Weights of a small transformer language model: width 160.
Each number is 128 + 24 x the weight over the matrix's rms, rounded and kept within 0 to 255. Layers, rows and columns count from 0. Numbers have three digits each.

# layer 18 MLP up, 960x160, rms 0.17, rows 490-557, columns 0-39
117145169148104123142161140140131134136137070133123083132151109134124113118132124158105112146138176085100109166148101148
109084111113139072139134129163153123071107114115137162150147105127143133135113142142131098119128127124132106102124119162
103172147115160147121148099141128127110118142128101122106152141102065113147127189141099121153163118113131117081148133077
154151162122146124138144136118094124106104177136132106127127111159141123097133127149119140169124121205113174138133140105
123106154150131161091094102133099138121118165147143141133104137171129107102156140135109092165138121126115155096126145140
105149150105173143140105122122120142143101100135177099137090136159136137100138121169145154111125166135144127090150097153
140157121160122146097132117122131138091115151137142165123121154123120166101132121087135108159133101159105100132052164144
137116123118120095102083119149157148150165117138062144118099131131111118141136133115122117092121088133098108119081096076
158131123126162151119119079111143140129126114156132155109125133129122126107151144110106122103156126142136141151131127179
142113169123146091173125152123121174164130115084081091122153122132118084100101122140143083101109169113097083106130142109
098156111112148134154136162151160155185126110087116139152112163154103137115081117111124130137150152089129133131106135089
125112145153139144158095135131127132158099149128140128126169108126098148105092132097128191138143161138134121137140142127
105154126112155116153141120130189091122113102097172120109152133132137187134130151160134129117118092140118124123132078153
114165107149111117142127151115088071122130139104141123140091091102139121121134151132146133114170140093073127124145127162
135164120140137134110171093177125142114097074092125146135137147149148133130142160167160141161146098128128123137092140126
102129108131163121137144116152158125095134101133141143099128120081137108113095116114181128123157137136124112141088090137
138138108152166106125119145124140084088121128131154144103126132154131137121132105154123145097164088085150150139115113103
164136126130170205116100107123141120114142102089131086117121119134152156103085096099091103180103113158111104164121121113
126149151185142141145139137127145101106123115116116124116099150129113123135137139119110118155132128134113153134128109101
119150115113119116167095136193128150155142102147118132156130107119127128154100127113121135150107158084149078118121092140
152115091116147119148132112163140153154106140124124126107128086144164151148119108156117140101110178149123147134109153139
127094125143113133108149105125134119136102129090149086104113124102162145157132116132164099104101141141120164137104090167
115151113124138100107127120119083152109137128156166142174153052147125094110169119131131103103180113152128159134143169108
110131136117137128170120104124112089102075135151142105109133134158112172124124114108157163112152105147077111142160111140
128125124131139114132134133107086166101138143144164121109162083111142138093093159193161098146107146079147140137156142110
182141140117139130120151116107142092064125094123166099160141121154092116141155125137116141147153102155138144104151158072
137133116124096129183153158109133157140121118095176141152108111158146107118143145167125164172143148171138167114118131138
124172109129097115124106139105158112107148141177088118117119122127141161134113121143143140079132163088136100103125125128
147128114102079104112111154109151137171154134149170101121118145096106102150133109137093122133120140149099117123072158103
099128113089155117160117127097093108162159127116119142127116114111153122136139151117141179112090162116148117105175148120
122136131118123138149142156135135152102153152126184148128149119153132136160132159147106127105140128137138102122103149158
130122121124102113136145119100141109120111149130129098156170071144138148081162112155114109126160097097157170127061163133
128123160093140124081128099154132110092136105149066127131145122130144118147144135173116189126115093127110102073136149145
167131121093138131128111118154115120082172112134128098112141134132167121173078152142162086118142146123092136093091115146
169103109151087146129152127132142148101118106136091160109130111091129092114113150110141136130136137135106163073138122113
152170138159115081144151123101110128086157134138143130115090112118146121130123103130178112125136159120076129165129137101
160142142110120134122079118140135131098156127105156142169136148128115136149127160136135118128155164129128137162119140114
096159128141134113138107169091125123154158132165129124093089125108111101120123148126115138081097125134124122105122095129
140147181157103130116178183129099118074121127116129110127116121126151101166120117150118154110126154106133115147071137130
115139142103174119115115146130138130118139130166130096118137089109147158111169095150157092124112135154118121127138166164
151155172151097110161156120149114167133121148109091155139126119152142091125146102122135135139152165152134148156127131119
158164154111119136144145128109101113104132159123133142120127121143118142132142116093134107157136167119090120111142166121
138138129174157155077151143117136116144120124140128139147093124142124114115077081133134101124163176134134163114114139145
115115117134139132132173117126094120128074120160143133163111125150122130080124140168181084114164144104131115178113149153
195098136132130092170149127148121153105126119132122108113138147157127101133102102162172137143100138141110161136145149178
139078128125144085068098128114117151145114121085134126145093078169142123121095130130150161154156126146098127090129127132
143132117139083129128155092098192107129148135130130108188127134138112099099111116105116155148166162133129138114128133153
134135125127130155072143103167140090155122116114170092147084162151145101113093181072150202125047161105122119115122119096
129149115160213084120064139139112149124133103161106113136092120106180116125107153138165137121181103167092118082156137091
129150139141110141108141141103184129135123140113118128164142129099130086142148117125145123103115135139138100082128130078
118129142153125123079167134120116085136146118110130128113117125131151114099136052132163148148126136094104116089090166131
147133132149135135125122098114145094100133134090147102088105152111138095137080158173132088137141098162181093115149109151
170158108107149129128126123099113184110168132115086156122157093117137128148146124095117126118114111123148117097123147124
156136117163113124128161086148046126153112163121103148101129153109109119136114107130127135132105125111164109145170144149
156109145130117103164139143122111139127119129155145117142109103138105060133131099103141128100133146102079108128138161113
146105143106150107108119151101127146126116109135123126097130148109157106129127068197164123150131138110069136143134133135
121175150115146168086147125163087113149176138124047118158125106120139061128134118135128128154120139146097124136167100165
158131141108120116123095132094176123093172129107106133125142148103106141088149167141129108140148148097130156125141124158
142127128105131140104143130162121135123139141166162120135169158096145101099135155138122131149141130115112094138131100141
135151154094116134155140148164173127179136112137159142123124141139133123151141128147086120107114123156084069110140102130
137145114155097132137150146130114101092133128102183175130128117105097150132114107151110156121124148141113122116165116122
127129101159111118098133091096120123135111103129096125138127138132140124137136131080108146135136109127123142103103124115
139178137137142159147145154106105143111152168132159119112103125113131107155123143143137122104147192122131122099132145137
118139171093121118158153124114111163095116105114132120142123121103124076127120118120144097062113138133116119140134116130
136174126117146089172134127139119127113151122117180129152144125143125114139158152101130122083132122120122131142149111123
152121127099133145132121127137122122107116144122097104132147147116136088167094138075108089134162107124112136129145165080
094118137142144136122156122109143138157136092148086114105130154136122143117128135135174129122161155156166131095151135107
129119134119122096102123142110161109087144152158132063148115121120150138070148133142131122110114143163146141074106110105